Each number is 128 + 24 x the weight over its row's rms, rounded and kept within 0 to 255. Layers, rows and columns count from 0. The size above them is the row's rms in percent of the matrix's.

# layer 8 attention key, 256x384, rms 0.0501, rows 161-187, columns 0-127
size [ 96  95  93  95  98 110 104  99 114  99  95 108 112 112  94 102 100 108 106 105 108 104 111  96 101 136 108]
[[119 113 128 161 115 127 128 123 143 122 137 106 138 132 147 117 154 118 141 124 135 173 165 114 110 141 143 152 105 143  50 141 143 157 128 118 156 138 150  81  94 143 105 138 133 143 179 117 142 125 112  91 123 124 139  70 134 181 134 107 118 142 156  97 122 107 131 146 170 142 120 121 121 163 188 101 139 155 167 128 120 126 139  75 139 143 123 111 177 140 120  95 104 126  98 159  90 133 137 158 134  68 134  83 123 121 110 154 148 111 113 114  96 144 113 125 104 128 143 146 145 138 138 148 134 125 153 143]
 [121  82  99 158  91 109 142  89  73 121 148 135 179 107 102 160 171 158 106 123 145 124 119  99 121 120 122 158 131 165 114 125 168 152 116  80 171 129 104 163  95 138 165 113 136 147 161 136 118 123 101 131 119 165 123 137 121 116 118 112 120 103 158 140 149 177 156 115  61 131 128 113 109 108 152 132 100 149 116 116 135 124 166 140 140 109 137 128 146 105 119 119  94 119 128 128  91 155 119 153  96 165 146 106 132 152  83 146 132 109 160 133 122 124 131 127 108 104  72 125  96 160 113 134 126 137 124  98]
 [112 170 119 146 111 128 139  89 144 125 161  90 110 121 157  93 108 106 192 133 132 121 135 151 140 133 134 119 158  99 130 113 163 131 123  93 147 127 129 139 109 140 153 142 118 143 136 116 118 120 119 123 107 154 117 173 118 135  70 129 174 108 141 135 161 108 106 150 132 151 128 104 105  98 141 138 116 135 146 126 126 123 163 126 146 174 186 139 109 170 107 113 134 147 146 137 161 118 135 161 111 151  86 121 102 139 110 154 100 149 106 124  95 134 145 157 105 128 109 100 121 125  91 129 128 117  95 158]
 [165  71 155 145 123  77 109 125 159 123 142 130 125 143 125 115 116 112 156 142 143 135 111 110 173 167 115 139 113 150 153 131 122 152  52 131 129 104 139 159 119 158 120 151 160 154 150 110 181 123 127 131 137  97 112  88 111 128 109 127 114 142 150 130 138 127 149 117 124 121 185 114 129 114 104 173 100 106 125 110 123 124 115 100 120 116 110 153 128 123 153 144 102 100  93 127 101 132 101  98 137 126 114 143 147 143 122 183 171 165  99 106 117 149 136 113 108 163 127  96 158 107 117 130 150 146 154 151]
 [131 146 163 142 143 145 145 124 139 140 119 105 144 131  90 128 120 114 153 148 111 198 113 109 136 147 107 148 152 116  74  83 164 138 121  69 121 137 121 140 135 101 160 155 149 110 127 110 139 157 151 139 139 108 103 147  93 130 133 121 107 135 117 134 150 129  70  62 130 155 131 155 131 150 175  85 133 138 141 127 111 166 113 114 117 127 152 124 132  98 101  79 118 165 136 132 163 124 138 152 124 121 121 116 145 120  99 135 128 146 117  84  92 136  77 175 123 173 124 136 113 150 168 113 140 111  91 179]
 [123  91 113 150 168 121 144 134 132 156 103 116 112 111 184 112 110 108  91 138 111 155 129 128 119 156 160 126 115 140 173 173 107 111 135 108 151  88  87 159 120 184  87 172 132 128 152 177 131 133  96  93 153 147 138 106 146 104  82  93 106 102  91 126  99 124  90 103 149 110 115 149 132 138 119 133 160 123 134 156 106 131 170  82 133 152 149 155 132 150 124 141 159 116 159 112 129 131 123 115 175 123 131 163 113 119 113 141 116 157 117 154 151  97 142 114 109  87 162  75 139 126 107 154 154 160  87 137]
 [101 143 106 108 107 132 129 117 146  88 157 128  96  83 127 135  82 139 122  89 135 156 156 101 145 123 193 125  86 140 115 127 138 112 117 115 156 109 142 101 166 118 130 129 143  81 129 103 137 140 164 115 109 134 155  87 131 137 109 132 123  83  86 170 109 137 133 127 134 132 118  83 119  50  98 117 165 122 101 166 118 174 180 103 153 124 108 139 109  94 115 165 119 121 124 119  89 108 107 125 162 168 129 141 122 163 119 120 150 121  85 109 143 147 159  74 128 169  97 134 168  91 125 133 118 118 121 161]
 [134 146  81 109 118  94 134  80  89 114 143 143 118 168  86 140 103 119 129 130 117 128 109 111 140 155 109 155 135 122 145  81 130 126 110 124 102 119 156 148  99 147 152 114 123 171 130 116  96 128 129 109 151  84 128 146 150 135 116 139 126 110 168 119 142 131  70 123 115 151 133 119 117 157 118 159 135 113 122  95 121 106 174 117 142 129 152 104 159 145 150 155 138 111 109 106 162  87 102 126 153 130  86 145 135 181 166 161 133 141 103 124 130 132 173 151 108 149 135 135 125 148 132 114 168  95 105 105]
 [ 96  85 154 144 100 134 125 151 149 105 154 111 156 101 160 171 135 112 135 143 145 121 103 134 133 108  61 122 144 164  99 101  97 171 131  98  99 121 118 140 157 157 129 129 145 166 102 139 117 124 108  94 125 161 140 143  87 132 178 135  97 142  91 105 136  83 134 158 130 179 140 103 128 126 105  97 152  65 142 149 137 124 123 156 159 160 149 141 118 146 171 118 111  81 159 134 142 124 132 106 129 105 155 128 103 118  87 147  79 147 147 163  64 160 138 113  86 135 121 102 132 141 116 144 126 152 129 171]
 [131 117 122 170  99 117 131 130 141 115 106 102  68 147 148 136 154 152 139 108 133 176 118 124 124 108 140 141 190 131 139 154 121 136 124 145 158 103 155 125 146 135 114 146 154  76 109 160 101  87 122 121 140 128 119  94 137 126  87 130 124 110 203 133  96 142 130  99 130 146 156 154 157 121 137 131 138  98 144 178  96 120  86 140 145 130 180 108 109 158 121 124 160 131 154 100 140 152 138 103  88 132  81 177 130 127 105 131 164 132 117 126 126 161 121 136 111 142 129  83 117 133 122 128 154 120 132 125]
 [132 120 120 137 138 190 144 100 123 105  88 147 130 127 174 148 144 102 133 118 139 144 174 184 140 151 125 138 140 125 157 106 161 128 187 128 138 139 139 114 137 146 119  97 150 123 108 110 155 135 132 120 123 128  78 123  87 100 161 132 135 146 148 162 147 147  76 125 111 111 165 122 138 155 102 117 173 130 113  99  99 140 153 136 145 115 111 149 119 146 106  92 136 158 124 116 145 118 132 153 143 173 137 137 161 125 120  91 144 109 102 132 106 174 117 138 110 166 133 122 117 139 119 164 111 116 111 177]
 [168  74 114 127  92 119  90 105 158 103 131 136 194 133 121 160 112 104 112 122 111  87 123 169 130 142 134 141 161 105 113 108 126  99 177 132 110 171 123 155 125 124 106 157 116 144 159 103 132 124 138  72 102  98 109 111 157  81 126  79 131  86 183  82 110 125 147 137 114  84 141 137 164 135 154 169  85 139 129 137 132 169 119 126 158 120 141 152 112 180 115 166 152 144 137 168 123 181 134 109 111 151 146  85 151 147 145 135 100 158 121 127 123 135 108 117  88  71 125 153 108 165  97 121 131 147 162  95]
 [138 128 118  85 165 126 146 112 100 147 128 130 115 136 136 146 126 139 151 125 148 137 150 153 108 121  94  78 137 107 126 127 125 122  98 155 142  89 143 138 138 159 131 103 100 154 122 109 164  92 147 139 109 122 148  97 177 128 115 132 154  71 104 111 125 194 135 148 134 115 135 104 106 152 124 116 107 101 149 121 119 141 134 151 149 159 119 123  72 115 106 179 139 159  91 113 133 113 132 124 127 139 116 149  96 130 112  91 136 107  97 138 178 120 171 142 150 148 140 121 112  97  72 146 122 140 124 117]
 [108 149  93 188 146 150 141 104 145 123 100 149 122 134 170 136 113 180 137 127 166 109 175 145 187 141 211  99 151 174 114  99 156 124 145 111 142 136 129 138  76  96 125 114 124 141 145 136 100 156 135 127 115 119 133 112 164 135 101 136 132 142 140 141 141 118 118 164 103 192  63 123 159 111 129 151 147 145 149 159 134 130 139 157 110 125 119 138 120 110 169 108  40  79 129 107 151 167 180 118 118 151 149 111 129 156 135 118 127 109  97  89 148 109 126 141 149 176 123 136 132  93 132 105 148 105 112 133]
 [136 162  80 161 148 127 137 150 123 138 106 104 152 130 120 146 174 136 107 106 149 117 126 135 153 136 103 112 155 120 133 145 158 163 139 172 136 155 117  99 129 129 139 119 157  83 124 132 133 144 104 132 135  99 153  71 130 124 109 188 107 112  94 110 121 117 158 127 124  88 136 120 125 167 140 149  89 104  97  76 163 166 136 101 139 141 125 179 136  89 172 146 101 110  95  81 183 135 105 148 124 133 111 163 153 149 120 118 119 113 178 163 142 165 123 131 145 112 138 103  99  92 157 112 143 146 160 146]
 [132 132 118 142 100 130 132 170 111 127 126 142 120 158 184 152 168 131 109 119 148 118  98 167 126 112 136 163 157 119  97 163 181 152 130 149  98 106 117 136 126 113 122 149 125 129 121 127 151 150 143 133 124 117 119 118 148 161 121 138 196 186 108 126 171 138 152 107 104 138 149 130 105 206 174 205 112 125 146 122 158 120 100 141 131 109  47 106 189  84 126 118 148 128 120  89 141 121 126  95  92 130 169 133 133  86 146 113 138 105 102  98 188 163 156 129 171 100 167 106 106 129  99 113 108 114  69 144]
 [ 93 113 136 121 142 112 150 200  73 121 142 136 140 110 122 132  63 143  87 135 127 151 121 118 113 116 110 137 146 104 118 166 138 118  97 103 157 135 127 139 151 139 159 147 132 175 124 169 146  84 120 151 144 149 163  90 119 107  85 110 146 110 159 135 111 147 120 111  86 124  88 121 132 195 110 144 134 138 107 108 148 114 183 126 154 154 128 130 104 125  87 145 181 104 149 137 131 156 119 137 159 123 137 154 107 139  85 115 147 201 105 128 125 107 127  78  76 146 126 129 154 139  97 119  85 127 135 120]
 [103 152 100 159 142 122 137 162 142 150 113 131 146 109 117 131 130  82 139 114 107 121 136 109 157 156 105 134 157 149  92 157 151 162 159 152 111 185 147 126 144 154  98  90  98 155 159 124 112 156 140 136 112 157 149 130 133  89 141 123 118 140 124 128 126 107 127  86  95 139 144 104 114 159 115 163  95 166 107 147 103 108  89 104 146 137 130  83 156 143 138 118 133 118 110 127 109 157 146 105 127 159 137 123 126 161 123 151 134 112 167 130 136 180 122  95 142 144 119 122 116 136 117 100 151 149 164 147]
 [147 132  96 132 101 119  81 131 129 156 179 164 101 163 134 127 108 117 135 159 141  78 122 116 114  89 179 116 120 121 104 174  92 139 124 110 123 141 106 140  82 110 160 142  97 152 106  87  95 154 142 156 154 107 133  95 148 130  80 121 119 140 125 171 114 117 180  96 150 109 141 191 117 129 168 128 156 141 145 119 149 150 111 146 110 118 106 145 126 138 124 131 112 104 143 105 118 148 116 120 136 141  89 141 133 123 131  93 155  88 121  78 151 128 130 158  78 121  63 136 106 141 170  82 126 123 124 134]
 [ 89 127 127 153 148 202 118 103 131 109 136 158 122 127 129 132 117  91 105 176 131 157 121 174 116  99  92 164 129 165 113  99 178 113 103 127 161 123 202 137 131 112 132 109 117 112 126  90  82 126 114 106 104 105 148 129 120 135 136 150 155 152 150 109 129 107 117 114 128 170 119 169 130 136 109 101 113 111 155 109  76  81 166 106  92 160 114 103 146  82 143  84 151 159 124 126 131 121 123 162 139 178 115 107 163 141  95 141 120 130 131 151 103 141 172 121 143 137 127 134  96 148 186 115 164  80 104 152]
 [ 92 137 139 100 116 154 165  94 202 134 151 153 124 148 114 150 147 141 143 148 153 131 126 120 160 111 139 153 116 120 135 122 128 123 140 116 151 111 151 123  79 149 146 175 133 138 115 134 119 124 169  83 120 171 129 110 137 123 120 124  97  79 121 124 112 130 126 158 100 126 113 142  78 114 129 118 129 106 136  93 121 161 122 109 101 127 159 102 137 140 152 126 124 136 143 133 143 146  85  98 109  87 107 108 105 146 113 169 166 105 147 135 118 156 116 113 159  95 135 137 116 129 138  97 139 153 109 118]
 [117 119 149 164 133 109 132 110 127 116  97  95 112 100 159 138 118 130 137  91 139 132 120 151 151 133 144 131 109  92 112 119 155 143  87  73 142 137 127 111 125 122 133 130 150 105 121  96 116  87 131  99 143 106 100 141 106 145 127 100 176 145  99 148 142 124 104 140 118 143 132 103 147 145  96 119 147 197 147 112 178 135  91 177 111 123 115 109 167 113  89 166 105  73 148 137 107 126  87 152 158 105 106  99  95  73 113 123 106 137 162 176  81  68  92  90 137 121 155 137 116 153 128 121 124 161 113 103]
 [182 144 135 105 145 140 140 119 124  86 174 141 107 151 119 160 170 122 129 127 107  72 157 177 131  98 167 139  99 168 128 128 161 160 130 134 125 143 175  98 135 123 113 153 165 148 152 115 137 129 131 136 100 144 159 119 109 132 140 137 152 118  89 111 128 141 143  86 129 126  69 110 100 159 151 137 139 144 129 136 164 160 114 127 168 136 158 154 112 115 123 130 148 125 120 124 126 166  80 136 182 112  97  99 130  97 102 134 127  92 125 129 113 121 137 173 117 153 107 144 163 136 171 114 170  95  93 153]
 [126 164  83 109  96 166 119  81 108 145 189 112 134 144 118 144 148 119 137 136 115 120  97 123  96 141 119 163 149 176 113 126 122 117 111  88 110 137  94 135 133 113 108 114 135 197 111 101 147 138 137 112 126 133 141 187 138 140 122 112 132 118 121 132 115 136 124 135 109 128 103  94 125 141 138 118 160 135 114 164 124 193 111 115 119 116 119 122 116 113 168 167 117 149 143 105  95 141 129 107 129 122 128 136 131 133 157 101  99 129 151 141 157 122 129  87 129 120 111 122 115  94 154 164 120 112 168 145]
 [155 153 107 108 102 130 159 145 171 121  98 149 160 121 133 121 164 155  94 135 176 168 131 102 139 100 125 125 171 120 116 157 162 132 142 134 161 143 140  95 109 140 182 174 140 153 108 112 144 145 113 115 159 138 152 108 147 206 114 107 132 120 151 118 118 121 153 142 138 146 122 106 120 124 118 168  95 108 105 161 120 105 116 135 137 109 129 117 149 112 144 138  91 131  87 147 150 158  84 135 149 171 116 110 126 140 174 135 147 112 139 111 135 140 146 155 154 128  99 186 169 143 148 107 130 136 168 125]
 [161 134 103 122 140 121 150 167 120 160 139 153 119 174 147  92 136 122  89 101 112 151 110 147 150 163 148 120 136 103 128 159 107 137 123 169 121 161  80 155 118 138  94 171 100 110 105 161  94 118 156 151 132 158 123 116 147 132  93 133 176 149  92 159  92 113 154 165 168 135 170  80  86  97 128 107  70 127 143 127 101 123 123 125 166 118 138 145 105 132 105 114 108 107 120  89 100 116 106 143 143 154 130 135 133 111 132 145 122  86 151 144 171 164 142 151 135 130 127 115  98 141 104 115 114 146 100 132]
 [184 152 107 113 151 141 116 110 140 129 146 114  89 105 142 146 148 160 142 115 124 153  95 136 153 149 132  80  94 127 167 122 137 104 158  70 132  85 136 166 147 124 105 163 145  92 133 106 139 125 105 157 127 144 145 100 116 155 148 125 154 118 149  92 110 105 123 107 124 148 111 156  76 142 128  83 123 149 132 133 152  90  97  98 131 108 137 100 115  94 114  95 143 156 147 143 169 163  87 127 132  71 116 128 105  99 154 184 164 179 137 108 109 121 124 135  97 139  98 144 112 130 120 174 154  97 158 167]]
# layer 8 attention query, 256x384, rms 0.0512, rows 162-188, columns 0-127
size [100  91  97  96 115 105  98 105  99 103  97  99 107  96  99  96  88 142  99 104  96 116 103 111 105 105 104]
[[205 115 131 142 125 141 128 216 168 143 122 115 104 144 111 130 107 137 125 144 103 124 126 145 130 146 170 148 133 162  89 119 114 131 150 153 113 136  89 174 119 115 164 156 136 165 116 113 112 108 131  93 143 102 156 108 158 133 146 172 173 128  95 159 126 108 113 204 132 181  82 136 111 120  92 120 124 130  98 195 160 133 134 125 157 136 173 115  72 162 100 120 150 141 113 103 151 162 108 163 112 116  99 144 110  79 118 133 139 145 126 120 163 123 124 153 143 128 103 137 129 137 131 136 122 125  91  97]
 [ 76 134 117 114 157  89 130  87  60 165 103 140 122 123 109 142 114 131  99 138 129 160 108 102 142 155 131 153 132  93 150 131 172 110 111 114 107 139 113 123 137 129 130 132 122 112  87 187  69 124 124  99  78 128 103 171 120 158 106 117 145 139 104 165 126 177 147  89 115 132 184 144 184 144 167 116 122 165 131 140  97  96  99 109  94 105 107  82 151 111 130 140 103 167 138 115 127 116 140 115 155 139 166 130 103 121 136  91 152 138 127 117  96 147 132 140 133 163 126 125 123  95  99 126 133 132 132 111]
 [155 143 138 127 136 137 151 184 159 116 117 142 129 194 114 154 135 159 148 153 160 116 140 109 118 118 100 181 170 149 152 142 114 121  84 116 162 128 150 122 123 133 146 149 134 119 160 105 170 127 109 136 148 157 142  88 162 140 140 123 142 132 103 130 106 153 146 137 107  96 131 104 145 164 117 116 137 134 125 175 147 136 134 142 125 162 124 110 136 141 130 133 124  85 147 145 122 122  78 122 113  79 128 116 131  90  97 147 127 123 106 131 121 100 100  85 112 152 149 145 159 126 125 176 132 138 162  70]
 [101 140 113 118 136 140 136 132 110 138 192 163 175 167 145 132 144 131 139 102 151 154 100 132  81 133 158 150 121 111  73  94 126  93 136 154 115 148  77  99 112 160 110 120 136 125 138 133  80 161  88 159 129 122 113 160 135 122 131 111 111 158 112 140 120 121 111 126 126 134 112 116 115 125 151  92 131 180 156 138 174 164  89 118  94 108 115  77  99 141 142 111 133 170 105 102 128 110 126 127 186 142 139 119 111 102 118 147 129 103 119 113 166  79 139 121 119 139 127 175 102 175 112 104 123 144 119 146]
 [159 105  92  73 179 132 155  93 105 149 105 158 119 143 111  90  81  64 135 133 118  79 137 128 156 147 144 101 127 113 116 155 178 134 148 117 147 145 137 141 128 152 128 136 140  98 126 132 100 133 133 134 129 103 144 139 145 109  98 117 118  96 118 132 105 159 124 104 169 106 156 129 146 129 147 129 138 119 115 144 120  98 143 128  96 129 144 120 115 109 139 156 112 126 164 123  74 121 102 156 156 154 106 115 154 173 154 124 123 117 142 134 119 143 122 100 101 146 156 109 132 108  83 135 114  78 136 119]
 [128 104 139 147 136 128 123 100 139 124 165 129  71 107  96 154  97  97 158 100 122 126 120 154 163 183 116 123 117 131  92 119 100 127 133 124 124  65 130 118 134 112 153  87 170 116 125 138 130 143 167 128 114 178 112 124 155 128  85 127 116  97  85 120 106 169 114 159 174 133 106  93  98 108 143 176 124 151 145  94  96 123 130 131 120 138 150 119 150 118 118 125 145 135 123 116  88 170 129 104 100 124 118 182 173 158 101 102 147 194 135 119 133 107 121 158 151 108 133 167 129 177 127 156 113 169 138 148]
 [107  96 152  99 106  79 173 102 149 140 185 119 142 154  95 183 138 102 151  91 112 137 120 161  67 152 142 122 145  77 154 125 134 139 111 105 123 102 112 138 158 133 158 115 129 134 109 183 107 125 104 111 156 149 125 148  88 140 124 143 153  99 165 123  98 138 130 140 108 124 154 115 142 168  72 125  87 139 125 125 129 105 135 113 150 136 130 112 175 167  90 115 160 121 158 123 139 110  96 110 130  83  64 114 135  97  97 159 138  95 153 120 120 117 143  90 157 127 137 124 162  97 128 171 136 120 117  81]
 [ 94 172 110  86 147 141 186 147 141 165 130 155 124 134 100 138 105  76 113 140 136 150 116 122 124 129 111 130 130 121 177 114 107 179 143 125  96 113 159 100 156 109 154 118 128 134 104 153 146 157  98 176 145 113 112 180 110 102 143 135 152 139 100 135  97 127 151 171 141 143 119 105 106  84 147 111 138 142 120 116 108 116 128 125 113 108 144 125 153 144 129 196 125  96 142 128 115 130 129 111 100 161 134 169 126 105 119 108 139 143 121 131 135  97  90 142 119 168 119 149 129  84 117 149 125 162  99 126]
 [135 125 101 101 116 117 134 146 166 195 135 117 111 114 143 104 148 116 153 100 126 144 123 128 110 137 116 115 138 134 153 127  74 128 122 112 144 121 181 145 122 111 140 125 106 102 127 157  86 133 115 124 155 144 149 117 142 123 133 122  92  92 145 157 160 105 147 122 118 131 169 134 177 113 135 160 131 123 134 135  80  91 111 159 104 147  65 130  86 144 118 138 149 113 158 128 152 137 174 137 111 106 111 133 116 122 106 100 154 147  85 152 141 174 122 144 123 144 128 102 104  73 158 117 122 160 114 110]
 [155  89  98 132 172 149 168 123 118 147 122 110 173 120 144 144 140 137 129 128 113 161 126 145 157 170 103 106  88 100  99 128 145 136 113 136 118 128 134 112 103 154 173 108 145 136 140 151  94 133 148 142  95 130 155 125 121 125 111 146 112 142 165 143 120 149 130  92 108 142 151 144 152 140 163 151 179 129 127 107 164 125 170 113 135  48  79  92 144  94 112 106  88 103 135 120 103 133 116 100 129 157 158 101 115 125 132 117 111 133 126 116 137 101 136 163 159 142 140 142 170 159 107 158  79 151 136 157]
 [121 139 130 124 161  87 119 115 107 115 140 127 156  97 129  98 154  86 113 106  80 138 131 152 142 117  91 104 148 116 142 137 113 146 126 136 134 163 150 112 124 136 176 124 116 137 126  86 138 131 142 133 113  94 135 158 113 112 136 130 144 144 133 113 125 137 129 145  81 122 128 136 114 128 103 164 129 106  63 115 142 127 126 113 139 161 125 111 151 185 105 146 102 157 151 162 110  89  94 121 146 144 110 110 125 169 115 132 136  99 121 101 152 175  96 126 113 140 136 144 105 102 132 141 108 153 155 135]
 [133 105 150 136 125 127 132 119 162 146  97 146  98 115 117 150 136 135 172 126 106 107 155 149 142 139 105 125  75  96 129 154 120 139 151 162  88  93  88 126  83 145 122 151  92 156 124 130 115 124 143 136  81 144 146 114 129 156 122  89 142 126 100 142 123 116 144 137 116 118 153  62 149 153 124 154 118 152 141 110 152 146 105 146  91 136 114  98  96 143 166 144 149 174 115 125 135  94 112  87 131 115 126 137 114 108 119 115 164 160 146 167 122 162 147 156 121 126 106  76 113  75 132 122 137 147 125 106]
 [ 96 120 129 116 166 141 115 148 169 115 114 165 119  96 155 168  89 157 123 130 138 160 127 114 153 102 116 127 140 131 108  73 151 129 138 130 142 120 133 141 100 110 137 152 125 118 127 125 138 159 134 133  91 111 153 126 108 164 148 107 119 134 111 124 114 135 130 102 125 119 113 116 147 103 120 107 100 119 138 160 121 143  88 145 141  71  97 143 140  91 145  80 125 158 155 109 119 104 163 128 120 138 130 112 129 110 145 134 153 158 128  87 134 168 111 137 162 151 108 128 116  82 138 122 100 129 145 105]
 [103 141 105 166 140 108 117 160 150 123 120 109 149 147  85 143  90 138 140 156 122 141 150 126 106  98 137 155 159 129 189 131 148 118 125 134 154 102 154 115 112 125 105  91 114 105 127 133 144  88 147 158 113  99 159 114 135 126 123 101 115 166  94 129 106 139 110 140 169 119 113  80 134 144 121 147 116 132 103 103 128 146 161 113 134 188 128 142 103 120 131 113 111 163 131 130 143 141 132 112 115 130 144 117 133  93 148 101 161  95 111 134 130 142 109 141 141 112  90 141 160 114 107 103 130 128 151 109]
 [138 138 131 107 129 106 147 133  85 141 188 152 138 107 123 158 153 129 151 162 110 128 138 117 142 119 101 143 135 133 123 148 193 133 110 128 166  84 108 150 152  97 138 117 132  99  89 117 127 150 136 140 144  91 150 119 110 145 167 142 143 121  99 149 116 147 117  75 129 147 124 130 106 159 156 175 134 112 147 122 179 117 133 158 169  93 127 112 116 141 116 131 116 143 146  99 159 162 154 132 124 136 131 103 143 120 125 106 113  91 130 112 136 127 146 176 137 101  92  89  99 137  97  75 106 163 132  75]
 [132 105 129 150 133  87 106 112 119 155 111 144 161 141 116 104 164 163  99 152 147 139 126 129 129 156  99 133 111  89  88 143 151 110 139 142 101 130  93 126 142  69 118 132 142 122 155 114 140  97 141 129 165 101 117 129 136 123 136 126 143 110 149 134 138 103 120 184 125 104  88 128 156 151 141 108 139 153  89 111 159 125 163  90  96 143  58 152 100 125 123 133 173 126 160 135 158 106 130 132 116 117  81 121 104 124  96 122 137  94 129  81 150 130  96 130 138 129 129 126 143 150  96 117  89 115 128 134]
 [141 159 124 175 170 120 162 132 122 121 167 150 161 140 123 122 121 117 169 124 182 137 138 144 110 150 157 140 154 114 156 149 118 126 133 118  96  91 102 124 165 117 142 138 106 138 106 144 110 132 138 122 182 139 127 153 174  48 143 128 126 119 128 129 111 120 144 126 170 170 123 125 141 108 136 157 124 122 136 163 118 134 139 138  77 173 125 133 139 132  88 131 114 123 101 119 147 133 100 112 144 161 110 146 104 127  90 191 143 118 117 146 130 141 161 137 125 144 150 118 120 125 112  90 139 145 124 112]
 [107 141  71 129 134 146 220 102 133 165 154 113 146 162 131 123 117  86 141 148 107 149 124 110 140 153 115 149 141 152 114 130 127 114 125 136  95 134 116 131 160 137 163 149  75  85  83 130 139 126 124 124 140 125 115 158 165 106 136 106  55 102 111 129 148 115 139 110 156 121 127 156 136 123 137 111 141 135 106 107 156 127 147 123  96 135 146 147 119 116 131 141 120 151 115 117 116 146 130 122 102 142 114  96  69 115 124 160 145 103 128 165 134 116 132 126  96 118 122 163  97 110 114 103 120 129 123 119]
 [122 151 139  80 153 125  96 144 134 149 160  91 114 118 155 107 145  91 115 109  88 124 110 163 113 157 151 160 128 150 181 122 107 101 118 116 164 144 150  94 133 189 108 113 108 105 147 141  97 137 103 154 175 132  93 133 116  88 111 129 130 145 118  77  97 125 114 115 116 134  94 111 118 143 116 113 126 156 175 143 115 124 106 121 125 130 131  99 153 141 121 108 127 127 102 142 182 150 132  63 132 172 125 118 138  96 142 164 120 109 143 116 160 112 146  80 150 127 131 102 155 143 149  87 129 134 141  89]
 [110 129 106  75 145 152 101 188 111 165 139 134 118 157 139 163 120 112 148 148  81 142 147 128 143  63 135 138 124 113 115 134 137 118 125 159 137  85 112 124 114 161 145 137 134 106 129  99 113 118 125 126 112 167 114 141 173 119 107 120 160  78 109 122 131 132 119 132 118 116 107 117 118 117 133 148 111 129 136 120 149 157 112 124 117  93 170 124  88 100 155 139 110 110  91 120 147 157 140 137 123 100 134  86 102 126  89 138 131  86 101 151 138 115  84 101 112 129 136 147 155 169  99 130 154  65 131 137]
 [ 93 133 116  96 157 148 143 112 148 161  81 126 139 135 175 128  80 154 175  98 156 126 129 136 119 133 103 132 164 139  95 146 125 117 114 121 135  77 116  89 113  98 140 131 131  83 150 109 131 176  94 141 142 150 155 151 116 144 125 124 140 157 116 113 117 136 137 123 104  87 109 120 112 149 136 128 140 139 120 118  95 130 128 118 166 122 121 143 132 143 125  95 157 148 117 135  83 147 106 109 130 146 104 134  78  95  96 140 142 180 164 131  83  84 108 114 155 130 152 129 148 136 116  94 107 115 118 162]
 [103 143 162 125 118 116  60 130 119  96 146 187 116 156 138 108 168 108 126 131 145 115 113 130 131 131 153 137  99 140 118 131 124 160 150 129 102 136 143 206 156 110 129 155 108 126 139  87 160 138 150 131 131 138 126 124 153 130 140 123  88 163 122 101 116 134 122 142 113 112  99 129 120 120 168 100 118  93 141 132 121 123 111 128 163  80 140 114 148 159 100  83  92 115 150 104 164 116  74  93 138 145  98 129 133 149  98 117  87 124 165 142  92 176 142 143  95 127 140 148 133 143 190 163 129 108 110 173]
 [146 116 105 134 116 108 120  98 118 125 119 139 153  94  93 136 147 100 133 112 143  92 115 108 118 151 139 129 106 154 109 108 126 118  82 152 104 134 135  91 150 161  99 113 128 100 139 139 139 123 122 126  69 111 131 117 156  92 142 134 129 131 102 136  79 111 118 131 122 111 173 131 134 172 154 157 122 122 137 107 116 135 103 131 111  89 123 158 130 150 138 123 146 112 112 121 124 153 158 166 150 121 131 166 140 148 115 125 116 124  84 133 100  80 119  96 142 119 143 135 116 103 141 100 107  72 110 130]
 [ 91 131  94 107 123 127 121 117  85 110 100  94 184 128 124 202 115 122 133 153 143 156 103 102 142 162 155 123 123 134 109 115 163  87 113  56 153 147 133 163 128 120 141 137 164 136 118 103 124 127 111 122 121 130 152 129 158 149 137 109 112 109 116 121 131 153 144 173 150 159 137 125 101 102 122 124  40  93 155 145 105 125 162  99 139 135 125 136 113 132 155 141 107 103  95 105 130 179 169 111 124 186  82 131 127 130 124  99 148 136 134 149 154  41 100 163 136 124 129 149 164 111 122 153 120 117 132 110]
 [108 123  98 118  72 122 134 128 110 144 142 127 111 154 115 146  98  93 125 106 140 151 127 144 143 152 128 127 160  84 127  84 122 157 170 129 133 106 134 142 151  96 127 106  84 157 108 144 149 127 153 181 123 147 191 155 106 109 100 191 155 144 135 186  83 115 157 133 178 123 129 118 128 118 108 129 136 161 148 136 127 124 124 122 160  96 158 144 104 143 136 141 121 100 132  75 123 132 116 160 118 127 143 182 118 108 153 130 130 122 155 132 157  81 121 143 128 110 139 144 102 137 105 147 112 148 125 127]
 [157 133 121 126 109  90 145 116  90 115 112 168 125 131 108 123 135 120 114 135 152 122 127  97 129 128 139 114 138 140 148 128 100 148 161 172 131 112 106 169 128 106 110 146 108 114 142 150 125 115 112  96 125 111 148 131 146  83 187 106  96 125 144 115 138 117 133 148 128 144 156 112 119 147 139 114 116 119 157 137 152  61 129 109 133 159 165 144 113 102 162 126 134 163  85 101 142 159 124 165 139  77 142 148 181 135  76 126 127 138 137 111 103 148 146 102 139 126 136 158 109 147 122 114 112 103 122 126]
 [135 170 136 139 147 147 157 165 134  93 132 140 151 123 147 126 103 112 147 119 129 143 102 126 123 126 133 149 101 131 113 104 125 145 113 106 128 108 120 108 150 195 124 155 117 123 128 156 192 100 160 136 148 160 139 137 111 104 137 158 138 130 190 118 139 126 105 105 153 123 119 119  93 114  99 138  73 118 132 152 131 136 134 132 175 117 127  98 144 178 131 142 149  74 145 153 112 113 116 150 109  86 149 127 100 130 129  95 139 185 138 146  80 116 140  84 123 134 128 115 124 128 110 121 104 163 134 103]]